From a checkpoint of a small transformer trained on Wikipedia.
Architecture: RMSNorm before each block, rotary positions, biases on query, key and value, tied embeddings.
Training: a variant of Muon for these matrices, 5303 steps.
Each number is 500 + 40 x the weight over its row's rms, rounded and kept within 0 to 999. Layers, rows and columns count from 0. Numbers have three digits each. The size before them is the row's rms in percent of the matrix's.

# layer 14 MLP gate, 1216x448, rms 0.137, rows 371-495, columns 224-335
103:603530514514432543510460447441498545532520486465483542457507417507482482513466498459480461521536456477541505508433490486563545527583503508471476567542541477490459559459582458454539511520459608547494522503401548525507567489528468508527526486477537485484554517545506458514432545471426570482556536527535450551501521489448458537503464510463
132:463519476564473480469445475464503444533501527493528472567536549488531464495432566527528521433445485541536464479551504425512480429451535541505501424491431533479492465474536504498429450513509451436503502506562452489541552504441507505560505546483510556502443459556445485446443529573524435563514465506490522458537504520545535477483559529516
103:479479545555561561521545475511500633457559533566481485490469523486478535551501546507530521543480497557540484488499431472547485501457451502500420444476527475521551496502541451562515497533495528503426563478437451538446525426519556535531549469431482500477499522511528525497537473547503459498489450471509576470505480490548489500505464491477
115:414560481543547459437560514488507453466463482524503453502504566560522530472502448515489529461447520491438568515528538491440436511525529461537531500463524465473492529552484481486533469509566482544471458459521449555508479536494555520556492460445479542558462467482429522566445506538461480457384543442486512476545451535452439512537503453522
115:486485413546514454499514450520482552508510494511419531516490550496552452487592461481512561502446583489491478468507432519494571474543405491425479542493492509545522435525511504507569543488472484486571565507553479475464551442543494524510540452469440565581532521526471571548480491503516454497497495505507567566478504514570512491506496573461
088:529469460516519418509497510520455570539487375532453504541493523530492527503521486515491471485512455508523491529583436454534429523531506475510493650431492432473472550445518515590507435475582522529489494466428544507541456467511555502455577525481458437487473543464521466522491486518475541603501469515502456446503448473498481458525483507503
097:515470435496494531479462460546496501504505503480467554549544477520433455463532544469509518455519531479527507421501490504512547496602415456529495598491477562452423552462498533513523518523505591447540552557460471499564432512518494440443459504476513521533518495539583479492524513501451487436490460530422463586481551510544492482546507469518
088:484420500465471520455525481521474531513534520573490479532489544522487466469487487494536459476563504529527532540475442473518514438454498495464454558548559488480530532543481454549547476517547433485451445533519453499487502540457514526537511506475508503514470470549559466461512476440566553448504515448476474503518508535526431621517488493462
109:528500458547501491505519458520507527507440470447496444439513479549463541544506484510426478466509552510468383450497512504572482523469419524521475417505478482576504461495449468469539486512541498509430505539515555535489491548517563454554502505417540443515421495550512498553509522547540413449515523455469455506520529490510498564471551539506
103:549531627538516486466484504505522469587427525572501500556503543508435461476433543464559591543501529455515455540557515513526484512480498511545481411499557494518437488435553515476489464593474517530466481536431520495497561516510439469506498505490462475448500478485487525441451520490494568481511560474463473510474518543460439492493499499533
087:520494488539528518479505551503538497471511576536421479529526553552453588509474437472487438465506483512456457495454454524450502515446527468500513484561524543520586489479559469550465498463557403564499519532521561417593488464485582452508537501508505523443500484479486469465512505499558571451511475507488546465495475494493448468459565492480
090:549541493474513508556458475533488496471442539497567406461477462541542457507523478547525538558470435542542506527494496510477473538522534542445436521529503513508526484457584483528567517500475471495486516486573489485478492517433533532466457515415461475446482444494536492499480507527483486500504451460479441424447475536516501566508517524435
065:529444526471428527511450497492530451570498458489556564482515502474502497546522456483521547469500545509504451457482538552455516433451509491513544444447471469487541524545561527506473534549517539498526499495528470497464497518497445482540467499506468482507522525447439524556510543532447589548477453509553514482500510526455502536520472525546
087:499572537546526463494473440492554433468478543483498487552504476437536496477474520498474446557448533541457522440598528480584535456523494519465483481458502453505474528427540471527529528437512475532491569495431488511575501499518536403520536510519513577531536507485409519544496519519500508481459513559462519585554434522465517549431504494425
129:516520536452505493522515482511490511455463446482489448547496477524558558542533499455423561522505526468535619478442564459552442481480511483487561558461440522484512519427529456541539500525513541534580481457449510477522507563521520530510505538487523444528456459538514476506447515592539505499482470495470535428448597540496544514466487559512
103:545466489457409454605557506441524532449495453469559513481423526560536461597442530525496509556530423464524514529488474540531498571498532504457511503509488472484424486504516465516444501510531524471533431494505592516451510443522497460480464457432493492504520523503523550522482473501585489483501455565423508479520512497504421563476474498509
099:472455539472518540461497508457524447552534511552528502529626436476473478399588526528461480503510488537491559527511486562582514518497503467391553497551416513469494499543548537496472519457527431453523469500571362444563542487465496454519555513597472535534560455466536505469498518430488536446526494386560522454500496488485469523503553507468
099:450446519459434567471480491509500522479522490485452482551492486464424561532438516554534514578449465467484496469549540483488430473500513511462486527549490415591487535455524588511472469494511476510441517559436393529585491498501530495512458505474507473467486557453496495478523405541479564504531564422501474462472528531478502532533513517498
098:495508516498524490501531523434494497444553467494552617465492517503483473463495465481510526493498473478575499495419484466503422497477449501564492489566526544521488465514417520514433566466513453532462431472572509544524506461526553513417517550487553449505579485455514530509520450464504501463541492550483502479529530470509544541512494462534
088:540478491536488541509494478552528477525586493530556459462466518492532521483549451507529568511454416510421458497414584465527552404543482532424444541456438545550454500542448477474466469512492494523503441498492484457442518505498510516506523469464485517506486509422459455544566499499507495566477472499541484525573448559516500589394458478518
098:508423474470553490499450504489408487576552498472444520484517518505503492488549528506537498429466421461505482499433544455552431457454477494543500520529492507528436580471557517472508460466570464446509512468532544574417478523473544516462557493486498549525514441474536445459558474511477541513519493494476489458567474462538497487520532531565
104:470467501517493439482457503521547557470496484541508474557446514537516498445448459519515469461508497551452499515524473430581508596506551458524558532460466536463490573486510515531560526501541473516575574492456597508493489477471503491412514465580485530476443489520496521477504514515581483565497542514479477469527567482578496468390539482521
108:505474530562517499469493597545462492455522482475450580503510527493486529567392487467574509441547494513471511533521517456520534562474474449521447512477578546425552524465496516518463513507514534488539466511452525524458462363518525490550420507516500461527501454533536529404593487499541541483461510482498494503464514483513430569503572524441
105:502483536549489482430463530492511489451523478471439504467537476512432488493466458562527445482476498545562494575478510520584493540462503500472499461529494572493529499440511489434527497396408480456489507499532504485446509585490529484454459525522470511526550444522575503485491528576487475525453475513491505482504411487471513490495573474481
090:470471503568463511489499530427536544467499545533620523549519499477427494462487506491432501550493575519530510504526506495470416438505499539560478586426542560512472524496532480511560457483550503538487528510576458542530531478504525538494478521526485475498533507525458484517544496488554473547509485503467494445476569521533440550490495509541
108:475544437429410552500517447515486541559534463519519483496495471442430530556507493502506471495493514525481476564523549472567484459458480481462521474485501441546510528538446478550480434504554506495471495548473434534475577531510536520527570406564531506424506461478446479493488541529489484509470445509498481509447450493511544486439540479553
135:510521445472486512538521496465610560454521430546437513519503475464486464545472557518486471546482384520474501576483471517489533457520522498379513539562551519549507490534515499584593428515527532509430490502533496484572483519468508494513531526464426470567562426530557491576530534543472514533536501518487452471466614549470482472513552450522
106:557522519492466484455473589505463548507497501494490511512469430484475459481433542506521486448454490532481542523401527473550511516460447420492539498518505514532441448483542479496487508493418506428466458402484503479516499522494554512485492387533443479508523452572498504409528500559479540515531514599493463550493556423528553456537603528573
101:485617500549478482526544534538434485537542486456547596519508533487488415550448513478464507517437431543508535493481489468483418490443485558503498513566509523463475507487528509517512476503548497563536517487514548480451527523547500471510477525462558474476475478544415474512583498487481485526470543446548507521564498563555565471518522455528
107:521505504561513433417580404506535487516465518521496518529461453525504421527425543464534448484490412520499512495433546515434514606456571484545477518518468484400476523486473513446522473464554453506531475527513530536448592474505537518464573568468518543534462554471492510495499519501429481460470539580500569514508439480534520448471456488523
089:521394489448492570493487523552521534485463469505497547511492564460474541495460548557546451526482433526532479530543496533467451570461524548442494454491455521491506495411518477481570432516491456474546423498531494469538547499479421476460562507416463620527546463478489469525481538508506459470501505447441496445525518419488501504498457556502
102:499467531528509519547539451516594515592460502528467442458541583511492504519510450486509513442441494450417539492486453461481564467488538520566516544476474560487438572431447501437465496469458561551467484466459517489551502470514495489451423477498514494488469476536460521496436534445456503539528541469499487549480510495505548500472528522504
104:513442512536502551522480456540529525537477533553519500503481453438493427532452489477556507490462590426589525498531405481526486515467539488460480492572541572447574501529494525426548467510520541529550505442516555458463455417458528565478539508571511527441459437562447514529530581433512465547522457485578563512494575520482525501484549510497
095:455530498514520511507453517510544575523457486496516421541446490476420535529512436535457535498482508451528544479552447502507559508503519539515491534513449517478510539505484507520548552419440474411538503490531419511529522491432477571467513542464572494504468555456511511531470439508533476473527441522511521529534502527482451483509454555461
099:485509537515568410509509544515557509497481554573450402534528516432518589515488524530404467546452536554474471502531436433512542456456456506396529614503536509528539441394491523506514577518474494434493489458446519561514553448464499557488548484538466436530549519482470519577542511510554496428469466589536485490508492465550525459436445507486
058:502492547532528510489454564520484498564473492456528516474411441543519468473488508488513561478561528548467489484504537525446466436510537527491406471469545618531522544508552477518515502479530454518490532480493532484474468413455474553495474474505550469539457497522524501430497490536561544493542518456590468477515546507474491499482492500479
108:484570462509541504537475506489527425485442484521477523594429507499513389577475482528470527569439507541481427465549527535470434474531516483543504526462477413522450520516438489531522497573439543516541435474512443465513508521418528524559448557489540525488512448514561476531465469464544514379480502498524548494478452511464459455450487476537
100:475450489546509507500469498442463513457526527457535410436440539570464535433440501555429458522440513463519517442509503545496524515523508474532474488519493510475451537500487496497473432482523488522500492557541465468459547545485562558525464566459417484569470518487532538459455532496613529449517538512554457442447484551449465511481552461576
124:513454479541508434467457480472588466495484436434472467507493557487429422456552454469462538502475466459496481475522505486539464497541512446458468468535533488434515517553494530563520496408451548563468487528483538513444487497472524593448550474500513548531514530540497555431558443537516510464535441468511495497474509521494495510493511475480
075:592515497513529476545414472569486411490577449480476502421560490513423554457547534534500493566521511474472461527573501511437526470505491445526476540495471523477526518510479506514431572532527469504494500484486481465450484499461492502434537533495503531535496473486542524543512590542461502527506528481480472517553518492560530497468531541525
116:511491542484501501543521444516429533537533525483450496532497474554507447516395524453503472524525488435501444531436517468441481475455487429504475499583475504447466527494482516463504458517501531523525439430548564443455456474569505514535442521444476499567456531569519461467466521527474541486491495534518522395508463530511579512440526600525
116:566551549533470445516524454545460558538432576470499526507486544515467469507539461524481531503528490504506470541466512460463549515516407456440528518419559490508534513458582470459573542487523470510458485425518480516451467477478451493443462541459449501520419580514508496514512462543503511544433503471419560470507460498496548471457479509593
110:456537447496512496475463471488554451512448466527440477508476512548532429516539488491529489449516448514525549445470443470436518500463444508480485482469481541546541481516534502539474538453443550588411541448479493521488566546497453518509463475509513501498457536444450432497455451464473513459511429445476502527465496509544505506547537521490
086:518507602491494505452498439487507472626554566529545493541468443551525450451549464400511521513526546549542529478485551539589544450521496503501478431475558517458529474407506474529512515502458440507476473540574509493484483529489530499512536457526479480480507504467528484509525534487438499462499490540542550474503503497549576479495532512524
066:527537519556470513513454499504516481455499446476539449539482487412538454490492507563510550527498469512444457504498574419446442452462499454469550514485525488482453471452475498494542502524497518563489447449531527518531568472563503425504461498530501532515472512493511552473529478460525478525514481540510589532489530508529514502527518550475
131:531522464473431555528585479451454452510548485475442486493496449601475472535530505480616474503410501487493447506510528426518512493571464477461520491465421525530501536414523498465455485456447452504477483512523423487537456537526492534485511505588469473465522483464543485471542462474538527468447498494513465466443463535500502576505498392562
112:501496466505481514511573455485509456495517515504487457444545524565546519519556470477496513548531449506565491485489517416444479467544505456556526450476524545573529438496550421559449442478511502462555475505518587450465426457523537504518441526550498522567470496481525530445479472546465606536465498508474498434573558578481586488504557543493
110:498506497518435404488555557454510489511501536513470476529464572538573509512569461446449505475465529488485480508530442455574488493533570504522486530557537505504478519406544458503526456477493619550489538438457503475462473493485454511469532527502524488503506499484502464516509502480447559500462491525512519521505472559498525476556503570479
088:482481518522466507515548453534484458511538500502494539563500470432483456497490529432577528516610449477547501515482529486468494477472497515459447503582460548509621486511561459500494505533475448490455508495531456480455552449478476424429505504506449547529508512566470417537466564505465576511520404490426538402496495533563507506519501538465
087:466439446500478484528476471504524498446582515547461438458424480569524483476481497432428490478511468481521567461454517470445497384505561473544440568502540432475505469536460470491566480423406468559489526486474449484561591488504429525524538542533500523472535490445529498545471485473467486493540560559451477475472486486475527545501545457503
109:527525536526470475519526533463428523543473558518511501459499505470510541510525601489524512430536479546522507513570518462528563547483484460510464567466482554490544532503436487466571489489564416509554521486496480418463431482452506530545498492549498480486495499550567485563530498526458553514545524479575429475486478454476468519545537572484
112:478499529481533502564543523532502450531544487491517546541503524512510550535498543443457484535594553422518495460488496523584540450497504502526513544459449518500507540447419542512523507483465512522431514522546500533566525531466509445464386595503496518519555578505494458518467620524482523509462473450550411520511563537413541456430506499478
110:449494446472549555491475437486486467492515462490547495600539495485531460558504551407426528536522425534450551534466505490550497489548483414442504537436540494524495567470501485500494468502461487530599478565495499485568553573450486474499432431444457492458527530550453482537564499543538501515575482479486502451496521547540530508491458566489
066:484469534538562577465497585447466554532498498448484469476493484540596446501451614484506483532551534496504535467492576474483563502545459488484478518502482482456491497458541510530504514537563518567479440536477500481561529447475431501514521557554514507507476497486489538492508521480463454498490445498501562494548532488489506499474516463539
112:521509532468529423491477506489481467562478469554500511447473509476513517548479520406542519531577462481567523473523517480534586552433566457439472453526512548490508436419462548478530534505481526450459516494515500600483559509536531498500462563473471423534410482531527468529499475496455518502488530476503495547532421545539506484495559495557
099:506520527564452462484549481597548499496504515534596555471485512481538481491542457534492505540540447518523451461464518468556554499523495502505487496478546527479511460536596453541547454535515513543548471502530470512549482491460467493412561539484455480555566487514544526485464541512589529415460521511515483501591554564545503488516533517530
107:474534474534540487419593526496495532469530501414480508481495501457463551462440523512464516546507501478468511403476515513532496499460416506512521520434462501507486551412522457516511520437573508535520502552472438516498539472554522505492498482538510483505512435531569482457494528490511493503501485467479483547517453541506456511577520504506
098:455493452467512451518494527470496488456485532426518437519525496549498577550570421484558539466503475509565508495488497435455509420505424527529447537535570498432471454447451454507468470494422541521520492482481541460487523489546492464452549499466427478474473503486587544558511442528490481427441496502523511506510484440530486540457564567509
118:528477504506511448541485512525463530568416510480512518515485460440561416466481528481462436598510552498523498540478461573444518489455508484554450565534480536530550482485534502524456510508456534497486494510474447480523461533492479467549515464482587439614527501552455512509504492493533622547566445503444543492494556519501468529543464509541
100:395484462494470454529507517499550523507518476562544466549513437533499516548486475519499488438495513541548538513501488525406446511454528472496476506536442490494475459502493590521537571477542479503561553516451421544501550529433553514433536545516496567525546434534533599495483518566491537511533520485534492411556536476489487592498605541475
115:455464582488456408549522523530484439406527536501505478449452497417450474451486576500510461467459556560467510511486451540441461544497456496479489497426485477468469509500521480486412534468517487482450520493464471485536524528455533457535496516547465549470474572528473512510499482494535544478507528522533461533498522561430523512553478505582
096:511441509538508491523477545461483513555468601460508426466528543526458529514499501524546568478585453528493430435483575507521423454565429494505439566465548517547552518456527514515552507508465441527435426463480468535505490460445540573502460473497490463454486456597501427486520441553522524533516467547439501448474514493548556593504492487552
107:474534443521496525415546442500551426547471502462506580505513408483470494454560582551560493525560557512485512496495562470474516515523469526490437569561467521486470487482502488503510435549496509568523482525501495463519500485504511511586438541506457528505544471475462421486547547469419512491433546485552542509503523464460506506538519577477
085:500473548430407425525492535454622538520420505522491510553552483522452509465479483509508444469539410454524493507546451545468553567457486513455441492498517515453440500423482486519494416494463494518489503457493505474490427560507503470501463515547463539545533488456475508497505548506568529523477534463471509444501514495528588442504477479489
102:461509578577495474472466502441511467489451521515565523456543494409497537469509530437445503492417513501474540462498472543560486502497433544507463550418589473504553526516541491462573467449545526513558510508555564515570526437508527472490509496573516443520488522482488568444476449497519482564495491465477471591520566493498519536428462565509
097:466448585520548525507478456503486505521487500514465551569490555493484473472523470530470507524508465479531487519501449446501520525483483490488464519544492450576588506484470522473451522586507491502489499473552526537484506544483482502409512460463443547442611491581588482453578523502532481533480491460453445518469488487466464446489540517481
113:490553505511560572539464549547477452425498464475491518437469505530479520551443539502485455460421503500562485436466510504481545394416523486499441591540477579477498537476517478375495546457513502450502456432522423493428492500533549560496540496523512477506513525466525470418462479486569499486521476535499483495527542494531497499469461502467
099:518495492459522498450553487536432462520464447515438489453434499457506494527505491543479525440552466488535484441456424572469467541502410509476501476527474418562491500501503522509535519514530452525572491567466526475567598491438500532521542546516457518431422455447467531467497487537493512542566443519490595465546478497522506538507476437545
119:479500485529467421413473500437466504481510470487532465537401470543454453529564540468466492542520501506489550486543517445513529531522419542569498535476541521548558477507508495461587499465442500521510540461581455535508444580509582579577529522492523508546505463464539529574549489491501476491524523453516555535420523499506521496483496541497
105:514468537543435446500537515485538504533442533519468486451494495525519541465504439499488502535546564523445474438487552430527502407461540438499499534453467506483589466521486494478537485529434516551487495443464459410490576416470493489446519583503473472487471436536491528472522549499525490517501540499499431428497553525499530505517460463530
101:525493479425450469547470467531477482436517550486541526569519524497474541454495548500532455451448449498441523582548495492541532559504449469433570490480476526531483435503561450460484482464484477524530533521472468513511511496422435516515490507574518454446438510494439491514523445512464468514468530521510534510503503485403477522486597468436
108:477529560492508534479543505539560460534491549481468473506447431479448490539553494454435449423476490536502545467506540512544528526471491481502448508476444540538508484561540531493466483486449451563506461484477500434525517556501573531502489536596484510478482521590449527467494500517459497518507475535548464562559456496535419554528532504558
109:428502489554463538504525428540535482438574518471530475537509496444487508501475476477531536476480498506517531550404542533503479479478592556482431443525525476477530524546486488503467502554454513459473518501477463426555497490481510532513485471515523523509435526499445513434574529547532458561518561531558475505566571511512541517496459508458
107:477478543519511483584453503576425505505488496526538526509458525516501514571542524558518457499492491521545512553518549529443549555450436542525494447519474577461522499534493508498463533504532519499510508487523452411451495610536471465574588461503452572461505533477442582476539522503502621533447497487491547521542512515474472552522538552508
114:506506466473540476465432497488458439504487437475478521543518519488550479475417512451506492501501525551472399506547484489479476436528442439484525528493527550514517468592461469509523567525499517504492467467482490409428525516504596555545491454492474503542451524523546478493514458494518466439564448472452440567451468482501569463482508517416
073:447520535447429468435483452497521531511510525520489415480523406496519492477507496536548526502479569519477554554479507522536538476515444555445469455538563506501465607490476454475436463478561518538468409451495531502549446451453487503495503541510504467468496493511517439508518482517570465481437516476489536495529510546532501529528416478520
058:485578472556522455449515474534533610528413470581491520505511406445562455456474449578469474545480510475528464484490475520484496482523447513535555493555520451457526508432501565558554542476520564560541549492445506521563429483428461546462509536454424524545492515472538505467473481560526531444503518470503555570573481497543540527476507468429
108:485467479531511452493519508567499472542422514479499482443601518466443494528504491512553502515476437494501505499563535505509453491490485441538462513543592483554485492499527567524560444446515503444484501579517541427443544536531527477474480509522458544512478491497502455432446474559486498527570410526528565496438536459482503535453465581476
093:548476395532498546492529452564530555501497466488530491596413496544546404473494520468548509483496546497432522511467548456492590585596554518460585541574481460520474444480535482519451521528442507527464523483546477495571549501504529539434487408533524500571387527475561504543495510458532541545503462524529515538455463514486460498619560474479
085:441515499495526515453489541495470446524464473502458443429438515458527493480496456543512467522542453530491528475536439515445567449512434479480486598495544485450490459542501498526525490454542513476505502409519452532535478580473504548452469439478472447553490619491450528505442530498457541512563462521522506486549544538553495492479536567560
102:521508449465527480540554537484501451505518454491454483430548532521473477530530578504463475471539463527428509581450523391512499471513504476468522430483469594406455537437530542495523532470485449469500538481519479473474461515425519500519474534470539498478530527520576531522496501510446572479476564527504469471517502555456438477475488528486
090:530578549515487513559517539461477446525531469535583553565530506505448532528507517508490525519552541533553473485442494440583562450502551533519544509464440553505487492440443521447503466495535511420484518524477518478556509539467533548574474484534446497577464407528505516513477507523506428461447489526521520485490550539462519506559444505503
100:561424456503513571472513480494573531503528427498474471432462512490450527527472530469483535521493465489497517471469560502488540508514445527547577590455496517484478514513516450486490554435505543469475490527520468517474545468453509523533460559503438561481561513417560553422414473474497456499488520466480519508565429480521521514429512517489
102:486478431483523475569513452458559436481498503509513479505472511545550536519512496546505555467470475502542487546459496439527493459449418541497475563529523495522553481492454480580450499500488455573485517544479427533557557499566449522583504506508418501463470530470504508420477514382540559520455502529535534470507485493520545485456575529517
111:417473548536480477474487448530504556422573494475428465511500480485521567562452504576481510535542423520497470380528512530450564488550441466490516551473474451541491539468414493506496440471467539573519457508442503525496480480466504570525501501473531432488484521578492497553546466510427492493502558470548481445543483510448455514514508482567
032:467499587508478514544519562476484450481533437530491514455460499461511488450486508478493518439535487495553455529410479545471412532556504534480507573489468517446529451524535555427494494449538525563468561522451469492530551507546473482445480462500498508540494508489499527571489444528489458556501562504514482507487472494472470498446460558494
093:497502454469510498473505436472533474495475504501572505452450445385509476508441461500485446450461406396489490483495580543496422426443461518528507525471458501463499538540482497502561511562538533507491550509565574511443514520524459521505473418509486494509470522494386431437493404539467479491584547521451555549496514523494477465465491495504
122:502472494450548471478439504506480519524520553496444447558542480530438453485440475528515501508417508567524490464518523565456499492456532548487516538536482488534512486582432496490476526498486551459530546484444404493428505486458455478418507490521454518509478461456457541535526465494567490529553514454477469479512559497480457488456488494503
123:578545434485525580477524523427556534485468492554489477546479559566539527558500487548490562453538466529574518539472462529536486517561510479477529611481491490491427489463534468514531492467497530470488490552486491451560501469533515504461440488531511435562467502493523472498522534548496533533492506503482575518532478513498487528423444531531
112:522503530506488526551484547480543467431497482454506472533573537447534548554438574472535520374488491455559502534510470493456519492400558463434555524499555479517479529515505477424496475505460543506576537416469441507464485432520554492496511436487499446477469504541544496546413541483502495567504423525483473503507449501473491473514454381520
089:548503397413519495479496457522468503509491484536455512520528534470455517543517543447415510474505463514534508480430503489535485571540479466465473550420492512479449480570534456478493454478451537474524461482466607516522515533469455513453501432460524513562499491520478460526567487530554520525487574491459556472570471474490513512538503543531
113:539519591472459494520454504559555460474446461471488469445573498448574424496473531455523522458510443501526538507458492495499497498550489522477545520485505549550511487499502477454478572495495514534545427519486551495574484536467413496520475490498456526534497531521567455497451528458537488487484510446473496438530494500488547417481439457528
099:537474502493502425586492503468540492510468502470470497512476523477457534502476541505462517507496466481486548521478474565433457506492459475441474525524467490575485515493523518448504425443490503494587486544498496492566535488542493534462581544457425567513508476506466500471509532592502497573455519530512599434506439529559498484443487485489
112:512457474538456469508481523486507501423554437475450491483454500470503508513558551529490501469460529455511441468515511560471609431540547455483466458445539541511505491488509530482424419544511542465523446465509520448463556518491481420443523402546474493566503576454512504497508518494572502533502523510516489542542445461525529543523527478477
098:530515435515512472527556502501596475396539499565543474525495470586440453485441484533544522539518513466502471547493466454538508457511503552554441546497480472545531533423521562492463470557496493499524420478535481438486436431487477497460488466479503493517481516508519500522556534530479444450496557497390483553541536519546526526476450452524
119:553483467533559475507444507563492515444458506541470470573434451532411464525548473477471504437509517490469455484523438488514521458488545483449456444497527519491464507469559519476515558530557511577551455461484454421433503430471487472473422509464427528557515551470429494472501480565461510546553552479533498514490587499452457444496553427490
117:583479480496505486468517547502507427586542513511489566530498508488389488462497588452588547506475504510467538503476478498490477502435503384475534438578507523507552504527492480481491462496469465449467483528504512543520453551528517485549464448532478578490479489517488498527520501485476476506490533525480477436505523456486566528508475563626
097:479556540518538468582453490568450502521562503557488451526475487535559510557477444473511543496470520476538409536508568506534489503485470472566474537497473453506493469451510460474466474445474480550561499487485476528488493522521447504595493550523482526643511539454495475431519455493555484527470582446456574495499467454534493474533445429466
106:565454484531557556506473455497486427455467534489460437549438543508466459556503538449510529486466537487554526532554530521526509526533512498580480519495522535469494515516533546494520538500507542486530546543516568548478510475507476466490497506499526521490442449555465506462559517507493487543485518465474502496540464553486495496477533492563
103:505570463614462446520414534444524498532491514532520547528482545453478487463476473497575509478520546480502503497505534529541562493461524447439486406516497496436533483457468497531446464516471462535512485544564488459557458490449477477468483532537512480533425445527454468483558502468546517443541512474442499535453567528506492491456532515535
092:495528480480581527547508483395465479507428476457556561434490558606464449540581492482528515471483502484505488467477466531437526563461504442483461550419490538571481515506498538524462482523537492520470562452515508518475530529529451501515534527467559491549558499454483434521476538479499473486478472491554603486528495481363491548505507484454
098:484506521389521528475501551450552502478481529490525443521500531545508488455512470444562563516478475479457524443431372522469479521508537537524502465583518495555491501521499502460476479520499506421486480534466484451445561488470468471539482515531454521507507481493421546543434467543516584505483534523486492582560556440502536513507530498508
111:467521555514577509460482540583555526501464482567433534513570456532418525466449471500517517521455463488472540491500519527425551483502483464455503547543433487534470537539526502461498403441472465598524488532506493542493481497440534491515502512486492498537470440468532468471514469469521544539421486544487488525476437525470530531485469463540
132:538452491552417462507444537460532450526479491548456506515516532443539499496592509541473562494477488490486514539472497489506464510469512446524563594508553560523540541471497473508478446458436507465561488488522514540517536476423475543557529511507506476567497500490479549539464567589571489463555436490493488450547560535503509391518545490521
091:511547441547553532471515492478549563488528462509472402537525535490501499558467452507449515519499473521529455555494470551556449460470488569493440499474497503510502517489527511488534569521544516479469512519601463548516472542514513500428517485512543593554503449490511482477489535478498573549449484422522436466447521543500558514493478515447
114:426502519469420518557509452510470495471538487443488465532494516492580494462496604496493508468558451451430509435453534481426513501441466445545535485505525542468571485543531480453594575553532536531536543456526471475506505427526541433480401493564414506541533538481532558487458494519509422491432472516512506512531454489556570476528542546553
109:544502504411511523559534503504459422449465496490502556472483444497504511463526501437503527459487484485573455490500507468448467523503486461511478505528495533485501504452521534479530487476470445520461521526583516455527500489556510509541434493584516537521546506502527499446496451518412522502553434480506538542541494507529539496575530474525
120:478475464523482548478568500484560507462498536530504456466504507481523563509527550505514494524472473503602553494456515465483553524568513508501393476434525557479539544450505520448472501499498475448489497485479481582418493495491525417464419433580457497528565515521506498456558537521494501486450537532458527472511520585421421480508466576541
102:492476513503543482564556493548533526453512497465488419500561497435520497510431429464508482461436503502499516536572490521479506468422556501546553491493515551432496492580465510469516466464515489530479490450560520576516531523455511471491543498432427502603440518482528481429485499547518478480518479505541530546541487434451520563526446459596
081:499489481487456481517487534456572461519481509542497499554460537530440539477546464537510515431520524502431559470531526450546509460495490558409461447485526487527585546495488391493477455508462480580448547564557477533513528459495454543450511503472511466520403492460442561354504554520433484489501508546540511504527497565503539501556430543425
093:495502497518486542478516537506510564522529447482522469473433542498390453481498507468501460483467504478541452500556545553502541444595516512447494447484533557479454508415472510454469466466448481488462458569493560430495501474420520510499507462471533582546486477504408481450485529502500481488502455479505527520481494530514416468547531546519
102:393471423482480527527557513429490491488445464523508519544539497519557493445470494533465583540513505499512505470475456532436494464563574540472452482482467457500423493460548511501556485528544524527441474510503521513430457473464462471535511454482518476486484500459478469497426579456509553542395549536546496467435502443487497492505509533502
103:497513493495497549529537547520492535531577525544506467445473512439492502557487466564473509498528494514516476507485472508427528479568487558490481470474550496436550452508517494530501492480530501487529506426505432419490530562498518471563454504503469439424487515540455577536469490497546525510559463494503491558458559503446539517523493459459
080:477501478579522527493480478483540530527555503470446479480557511565562436529568447422555471500490589486419530519482464539490480459505480451511501477478484550498499568500428534527558501485519528455507472502573494555434495487546466451590486508477553428579528488545495528483433520584521544495504487480547516506501496486489577529461568558451
130:526482506480488413504510537517448414465486507520488500502489472567472496494500523483463544431499418509497434591511421493485529541491441483439443521525498491566520535496535470579426444471435437522497525461525489489493450437479495525522518460501512507628528503560531467510532529471525510497542523577397482599514542525487480484572481527556
104:498568457435513401492480426480437511504483480472496547507478513500542485470486501425521478569575473487462507508473468519523609526547445488486531534453459533502537538485401479485512503536499528472415432444469498489525503546475450484519483503480449481518515608497437510451503531491466481501548574503536544565539381563466503523516557485555
114:423512542565485459503447600524540522486552487451505521496453536506546525502494450540481526433537498510507530493448428442458540454510461504537480488481515481516525474503522540495511479495523500491539492446547482485441425482506508541543512454509402532462535523476516470458495543554504589413564539485516442475534457549519479523596479512572
068:416510517538452499516523561540519472458398508535542543499446444481465514471490477498500549508522491534489412522597564568535420516504458509479522539483576514469467528528438560490413538428531587491520513511451488472526568520522559482476514507580483409535568504485510457594553536507454488516557498501557571483593505521566531447455478432502
089:500581524512487502521462574520462548524487460588421487521460514452547447572469611481516417513499551525452500508456469536511526545554490510527520557487519502495463466482521477454489470587536487501533553492481511512408528439556498450461493489507522490515527536472476517567432516481538517480462474492461434500541453532509497491449480410497
108:489518542580610428493558487478578515517503551529421479477462494524403478490466471444481567531568509451507541491523484526541506588515557462545531422543492487516507479536571495569522519458434491514552513435517461522494540495569542520608476536493440470494452500545497463498496495426505556495494532479506516481534470526449561453512562478509
100:532503493526515531556567520451536396476487475502519476511499452457475494460462446500553513494533423483450481452522506589478525506503536456462533563502459510469452463459483475429486527445557434504461484542482514522478494462456440436468463516472481545545511566471538492499470458501471493530467622505513569459441544580528505516480483493438
097:573602468570572440527525557450472566529509461594503506532530543490436565538538507513520438530485512484489447559559556490484521482534477460544504522542547524516483540470463490471483452485468521466581537512487422517532471528516524530568568515528486536464429477527510504487451572470568474569522523444506519538562491482490458492419470472522
100:460504451542572450552478520496507501534452467537491497479534460429514464530466504441530575494485542535474470488502473489490460494562461538534461496554533536529523493518481487416570596506493496656513568469442419484498505415529523510544482580477488569535527491484491497478504499486498565494535453473567506493483562496443541567505478492584
091:425502437512540493474489484454386561484464521485461459498589445442514499543398500446531511505496543515473505501548503449527521505502541516493469473565408548532550538506492571491483504524451511487516538493478476488485500452432539523474505481533571543530520445487501459550479441482442549435479441506458503496489458525507489508402501486513
077:536532526578484538475564531459567482506531512472446557568510508447441502498451502518547495544455521582485436562489547517488544470535495465472516484489489513578458479433559491554533548445514489484485502473541562437478481597503468506522571497503480474478518471456495507438553508542524465511464435537454468550517436474462449485513548555560